python train.py --n_layer=10 --d_model=576 --n_head=9 --n_kv_head=9 --head_dim=64 --d_mlp=2304 --vocab_size=13586 --activation="gelu" --norm="rmsnorm" --norm_place="pre" --norm_eps=1e-05 --positions="alibi" --qk_norm=false --attn_scale=0.125 --bias="all" --tie_embeddings=true --parallel_block=false --extras=["capped logits"] --init="uniform" --init_std_qkv=0.0272 --init_std_o=0.00607 --init_std_up=0.0272 --init_std_down=0.00304 --optimizer="adamw" --lr=0.00103 --lr_mult_up=0.667 --beta1=0.9 --beta2=0.99 --lr_head=0.0066 --grad_clip=1.0 --warmup_steps=470 --schedule="wsd" --decay_fraction=0.697 --decay_shape="linear" --final_lr_fraction=0.1 --batch_tokens=131072 --seq_len=1024 --doc_mask=true --train_tokens=1080000000 --steps=8240 --dataset="wikipedia_en"
Each number is 500 + 40 x the weight over its row's rms, rounded and kept within 0 to 999. Layers, rows and columns count from 0. Numbers have three digits each. The size before them is the row's rms in percent of the matrix's.

# layer 2 MLP up, 2304x576, rms 0.0442, rows 1829-1873, columns 144-287
106:543537510502554468503461494474486456469462474496572541465448532429501440480388528486563442550537495438499500426454454451428419528521443510497549500448541516478553491505451491538463532502506477487497468497451483453525482523555450515487429548448462489491499486473508483521548516501500474458456520528473588517462559425502485429497542526536446502376550477494475437571574497503508535518475489521492507501531549439482441519494518501471424
101:526461458481495481532462528490519517580509527511525467501557554471437470588405524454509561574513441460511517452509477495416454541506531562462514534528464429524483564554509464477463495498587473431556402439502483506514442447469563517457499510459483485531503473476393414562517532491470440539462496448447514519500444475495562409514453528434432494455564512533534505556525428497509466489508509540527555518544494447519579477530495492504455
099:437456439478451468434432537555455536543504465545507506476511484437511518514486450519525508472577437449507468532511443546497535529434429461546535534485495521545515514579436512506519520416520443442486524481454402488394539531473510527547516497444510514538481516561504464463461560471507504511484440516461473511535449393459513442542485536446529562489524535472494524516577496560438498552496502494460540493496514512439521524510553515517527
103:508467459454542567505460540477525511584484480502453488517457524541537515461463476456622487502462519502522544542532550521539520477546503446475475503553429524471496492513442476542449445477537523499530435463467501471462544405494464474543487598489559501502540487633446526469476472458432524488529588452484472537541455494544479476511512495518489529453534524513491488512544457464469504548492598461498531362511530508511499478438576468440443
096:529489485494497531473468527535529510506540541510504508446520529470557536476578488479548529494552529523507519483477461517501450453459477486548464521464472503562507438519496552505493591466543517481521467459520481505434503539501474520550502514451462529441529436565550490498450512521487450496560490495485430513469483482481504451531448440435474531525563475581465471510511491564568480469476534542505546519532553535442494465426497556467474
098:453483559500522476470514452451409516507463473535536534465409494518477509529474413536459459541483556533541556498509497469512531560431459533433467484520529428517483564464505520513496449437490541509454489507504482509529470521487541455456527485458461489516488464565420472496551464497474420481481511488580461559578562434534544547501474485514522500506588461497524495530471456495568435494503536546502566510558538463532528501547530511506498
102:548523510525442538506511500523462457525504496570511458461483504471534511515580528506554545478563474506474462437500473487475435485446469474420482473538447518506533469556528519458447511532458535461584451520459513523527549449498582491510546563413467489518530550507512534481504525494502457538476513439539514478498456454516426447561542547471566477477453455445525498496474463512502517523459496530528504496512558563511514532565474538421534
100:424513528520520493537480422462587566513467436495564484506445493532471530545432484501527554498485605558463473494474501460454540472413507604479531519476525521497420553487524459524539500483549479512552491446444470448519474483517521505462544524542525454493457540578502544467577452509511578507514534536503478479523455461484469488488440555463471553465553410475505481457556538528380550520540517538538511487533463563516487495553547489524465
101:508550456530573493498476506559446503533491484497474521476547510504526486499444469425512512492529447514542431465497459521482489450484475536469510506503406460424445512545489544524443468530620497503518548541457522537450444497564509509467439529491421449465479511503485491462533539470503478546558596450418573500455568491468493452563487403514521466530489496493569541497553551520451466455528488451557500494529523427435491518467527544445518
104:485502551490531476453467554469580474481548521457582505489486475449485514471522530501501507482539457525548479518468433533497476481487514526558526467393443469433505535505476488442442460461502568474540467456461422482454514552401502501487536448422458477451525530442467495542453506521521464500462534474551459440507534533474429490525461574436466507443488481510496476514511506561523482520426557518546579530487543479464437476574460488493477
109:509482551480468497508535483540468545426492579476519464540416500421548557456569456447536548451583469538472432588530496608497576495418488507484522523468533577520549604547503471562500527476425513441516499489502499552508445457495500502450525508520506514519553521545496462518456509530442434507494452444488481530539476464574514446543423504515564486456504509472439456385575499488549565534457401488495461447569475456482435505481442450519502
097:485480484531542462475496450518483440498536545459527484516490521434583462551490524500505576463577507444480568471432437515478486483444483492522533528562505498455504511524484547538564493538603458460441440486453490523487494496503531501492452460412501442452526463495449464525481494423497459575428489506487492463519495503512478515564506541528473452477619536472544464540525527481510474488548543564502557523466479409548459449520511464484592
098:596530464443486457510508504524530499520540472531482540462501563541566523476405439470527438540473515470466519509565477540583558542494405502483540492547377502460437546471491506544502480473522487502592524539464457514452514466525467474501485528494498512502527551538497460564537540475536507463479578495504469535534472458467516461462544594524477467477474422497567525470447553525501463563528526476522487399543529482482424476487507554500517
103:468531488443501498491490513551522549516522510578431474466510491526447464497469549463498571530554473541581498570533454492477487524484489515459574535563513470523497470523473523481408496508432527509518498500449529523434451526467432546540489519514455469429471464510491556541502554479448544530488514592548484545502546467469433476463473521551481473559475427461483434477484477556497489514470524534535441399485503496540520518517489486485544
100:562490484518461542445495457546497561505494516541498608457467523454500540521510533472455526501460495476463558539495468530489474473531442544575556476551444490533459534527530497556425455470515511436535538439523469599591483472534562514479493520513555490436504471501468430427473451470501461475447498515437546405510477486475524490458487487436453460485507423471440449452529526493473527499530532511514500449524490494481557480533522452516518
106:556472533453537475492521557536475517509480540507471477468452503529493487543514507463524513562501497429519508555565453532468491487518480493491476530524535498546461506524537509518499519489517517564536488433473550502495532455545429583539457484520509489488539554495515534533483548548502520488431503492469494524537534493452564491546464457549484435456492526475606501538471492535476543487506487570511511436519577559425508536482508492436572
100:519491532496505476479510518504587446556516506546494511469439470500515561524433510489521552539509436518468527463467479552465451560517539479514553546458507474482491542483539458500437494529494525471529460458424483560393450505490545468539460515472449483477568421466549526525503527465538515468471516473494517436513511464515541416561499500492479448519458482477603449492481465473463500516485455499490551493498512502540494467523539518505489
094:514479542463500467570528515529478501547525411517544540487504508489556471457521531553487504513490534505510470471503506557544505478514479486545547543507481509523544528529545561506438493482522528422515454447498460551440478571541508488479466445533505436433526521523548481576464493536533529504501449469445457514431518506552512481460443511533539500463466472458569498518513468506578552541518429548487440448483551482567463445525518443481537
097:421410434462518493514483457492517512488528508493453526490459584542460506568559483443489490562481490472480604473490529567537531498462509487460516512556472545411524479518543418537526462520554504540532400475530521534455439479486487520478531446442483444440439425484478490511420473480558518455496488544511551478487584489442550554497533520514544503467557535480494501590520452525578472475544495511503524561477513485480489526585551506475501
103:465550490479467572505465488501482568449535549514506471432516556419532442466522471472484510566496512548519494465550432545443588485552455535534583477479512435480439565591477485507491498476544515553409540411509488486470492594519491512526508562444485509504494566610498539494504519514535488501516465506537523544502498476501530453562523536534510555534508487547590397508570464523604568464507511489565561480494499536481553502457492437505530
102:546484494570488474509516497544473477542521517505504460519501522507488459472540486551482579535513510440491466423529494475502602551473457535501509528559518487453493500471565529536490492394574608493534476533471510493537457502512469486430478499462502529486464480457481490502490508476482514571493458510452460393493515465508462475491538552549469465469531495497534550500523492501475504486540474482550483484490502438520495548554532530466492
102:560462535523562503528458558470448434525540478472546457498533581518560497538498524490554541469472503516453486564537510499503551556524565560540464466537506527506498529496485471506557427431578502513594484486489488493472502505556540543443570497487535507405485456439551533551410487500442559526495490472472461476482577529469476462494431527451452460463515485437537515520556404619563553568500556556471481461513483438555460441492488485546449
094:532474390487523504423505480499564477446501419614505530500420490502530505527550511517474474526561557454499528524528448529535465507465545574532454528571420519524548442538492515514519493542523481458470534517527494533516483492444514562481536459503427464491517581542508479458544537527440482490570474493471484450549509544511487457476438501536489494459496455469481467535458538525522507539444447491488533510536581484502571504510546529509516
106:466482500521396492535482506516551525469549509602557438581495447469534578497505445460488498521552490480571554449514478463429520491483471528500576511413527568449504456423532508484462589510494508583618522532462529455488441518427470379551427515504481491411499522478507570495401494523512563504539459547509457540544485568468488564431519490498504454449577402485416509491478530509549457473521481490519498567525533540459477409491502446516568
094:431513428500500473549537537554475534551447495501482508520508479501491512490545433482488483462459513592566549444455447566502453469443544538494463459596443445465585469514559516525411569439425500557468476435481503522385513472569476486489486468450468519515501491568488527498558503556460494531554468499500537497566494430508475447462462469528488530464484449474458522463568437500559526459521538418530541458482495452496492503497518521484467
107:448493499490473493526443528558520480594531524566497514456492455455494477418431414462490486511465594456500574527544501487483467477496511491511473562521503489518469488430480536502476511513518471504520535435415475532562461447458563623487527500489557512528558498536441501517523522496515513549483471423447546455483500415524507521560502564439482558504515520464546488481487485518479486463494511522445482466497467506532528519536449504543530
102:454567435499464454480406480541479520473480508552490570487513490410482480536504510525534510518516493491451549450591592604502525499486485450483509507493519570484536490504481527505505442521522481498525499547482531583502433519445562532511469509558489538510454501473482423565503539520515522569498543502513489593569465466530510503499553557513478478496545535463455516523524530535538463488592500499550458493578469465518429467490536443505487
098:477538549456503494511502465518474484457500467461473433492489526526420481567551466501554543523499531540517463543534490457435556463507533494521515490486492476484494509442500561401502572485439469522546496509494580573587532489519501526479559512417482467555452465470501479520457467532511526483529557475511509432546514530474532417557468534423559455490420508446478450487477553515510558514494546540515529455482545447440453488560489435465487
100:510514473511443540443484481520475548504524479545520541449523490506531421439519507551567503497509528485514520520557556543422551510487482465420493488472521483481537461509547551570458508504534479473500526503456529530536482551475562417523630478483505462468448462438467525503409514516477468544511527466430440527486512504512428532479514518588458497443460488553473433471500486552462473501506520507450511465496577494480464496471598528481526
097:502466495545485540482472493538507451493478464558456364519508485502485558494485464428542514534503486468493498487479510402520555618450480432507496525533475553401519451546500456539485604550551523508469508492500492527508451524421503539537524535476504511472498478509474533538469511516483541500466487479493437532535507529439509463456576529472473471511557495474517454539559475520554525505464468506481499489479545463479543535514508528450554
097:504467485506519517531436564546516450495514553527477464477573536509503522432513520508540510540478527462490585507506481582531474496481453529547494508529498525454529522494496473442432449489493512437503509485517479519487487540502551484502518524394508441472508494522520468542448440470467451472466517458505502512476525530437533437500514560479488538454503544507494433533507495522476468561503539530577509442483479493475445469545485566521455
089:499502448473518523548536506457450525535518483545523491483519465433505480446426487423554486561473446497536474461518453474502576474493482508532490537538359534496520478517437582524490481503596471491498432477527455517502523496557487449428461467441488511490529497501496414497501550497486513489491442607481489549551505490481544521510559521501481457514477476505529514497525475514492492482574513453527454480458499507485483474531595457561536
105:512542462471481494448480488534447508438493453576455517505541579457525568483534525480513496532577512440493555486470484552502531464470451647466544541570415432433460516551500546520424485524484481537436500539491511506496460522503510496439431458521517470471496558478472443499524536482473435524483479506473411509483486466443485524516456492477529507468470412457487471487498536514531477588495542414538509559531569492391514443540495500489513
097:554452512497450498468437498486559463533532461476483595452504522492572565508474543486499491550525494527535414439488590513466546513470461474459503526474470536539481490492478513499508514535475407550498454479541462559516517542476551450549458516482444498474470482499506518451516569466469499554484507455460509478485518465498512504555518546484460474518476514482489459520521472593571399544555525495515469478508535523464473464482573566430492
095:500461456453529492497546546495471477572536470498571535478504505475507548457459445492456532480537459531552516520535540530552552528448485468520490486501463467537558461528503507554464581494462519498545447524534479530532522466582517512524495542431438444504425516489494479466478464532520414480524487485499502445484487514575532490482493513562481448497450536497491510490560534547451408459581587618497482482476531477499562510532532500521559
103:451485569479470498548530532453552465504466510449457448525530469480557473438529458538543471451499490484504433529560537436506521547516457504540536504466518459545533541507418544545483484544458567443567412447441459556494496490546482560482445578497509413477499486529526474445517476496500510519380561512486464528497477459524487455495491476422472496469556470498527532466514506496502514547480536554426604509482554513397449459447507478563595
104:512474611485477472455490508561568440499517459492456520491479563493461616444442510437542468542433478458514454505486523538488544501528481472480476535504529484504489445528504525506538522452467481476531528551516447553490511490521500543509535531494544392508549544497480522519543474589443526455524463486516496505548517427560519463475512464504459465504515457528552449538473521515442550570495435542567426512575505486432536547553499493524575
099:580490489456506457561466525529556397471577426497490511494418501434491537529512509509543523516556451509571501466465537559571490526544498524449495563538447523503521552522481545491470534513420551471593482451502495575570466478478534517478521546523501474464555498446489535506515500494521557461500556560486510507465509496474510461524551498550461462450533524573524460534499503441493554503522487502480514542500506435515519478494558445540455
091:544506538499516552391530465464459492473499555543433445507512480499514497472541500483601562540537503489552559467502421538521532464546492503551469512529407567533567514561504592490451464518484473467508482423471459533523464502473517461491453485416430555476475518581507465475512510482409503510481498540504502558488416480551553507536487457490467543479519537529513533461517508493531478479443535467578579453442502523477533505572524573483505
096:473536426529491476610534603472558490483479478564542459506519496429566457547464492514522456540515551481501510510493560496467521513420395497513541558472429484547474527495517479470475562533453509456580479479461460568541506555457471480574457526456508466478558487546460522457488545498491483459578443465456487428464426590448533512542497474530514547477562431438506444439576477512511479530540531469542408504498520439526514524560555484484508
099:431521528504482455480488548534478491474511456549555517485560561452488527543560492472566462499485487521466436459548458555444499509521442529496506499457350566478504452423561469522543470545477537544527501489478523506539550492524534495531483480529443453436474518532508499508496406438517496519504488448417504505461527452396565447526492433499522490481437518425439469440461517507524515480486509528518471497538521489535495564482556545521525
099:474481493515483460506485487581448438534542507534527516505471510534457523520506438451552512554472504459493506479484494426527459438475508546553476540475451486444503512529414548502432540492536512502500497457495567488533478530516490502503458468543527495546498532464459425517409541507465488548455570503445573462615564490548479480505399495518552472501450525521601524523494493485469474483514524485560540495497483502428509451496493547460500
102:502477519447613459541419551527551515481509515540514516476499510401564492533536431449520518498497459500471563468493459474550517497434464535519511453412487503491443570523516547505478582478444498572562487531468512484486478499461435494511433477439468493507471543464499464463540556510517429504474492486536506523493536472537482514513486513528473439502519471462451445547465526555540501537560486404520583526535545550510446520515532469429507
097:458478479464478460501419515480551518548501481488550505501536463525431525521446532515501544519518557564531477512463503504549509460489536501498515516470503583479568495516563430542447540460471467496573472465455529475491405498465530477479470508492488476467540607487485508445508541506480486483536518469475501514526537522448521472532464479452508432511560551463508499467455525490451495564558529507535552553515495498446532433531570540481560
094:460444441466355499490461473592466513584469438512512436451473449426455465478487510501521493448472502550497518459538512531500515519499509491418535531554441485507506391460471488554495554433518467505541476462506458571513532492486495489479482561487505510484500493546482545491506517429448562523564518557457440514519524419483495535537405481518440519537481483528491524454542460523449512503438456513497493523514537513550558575466494386431407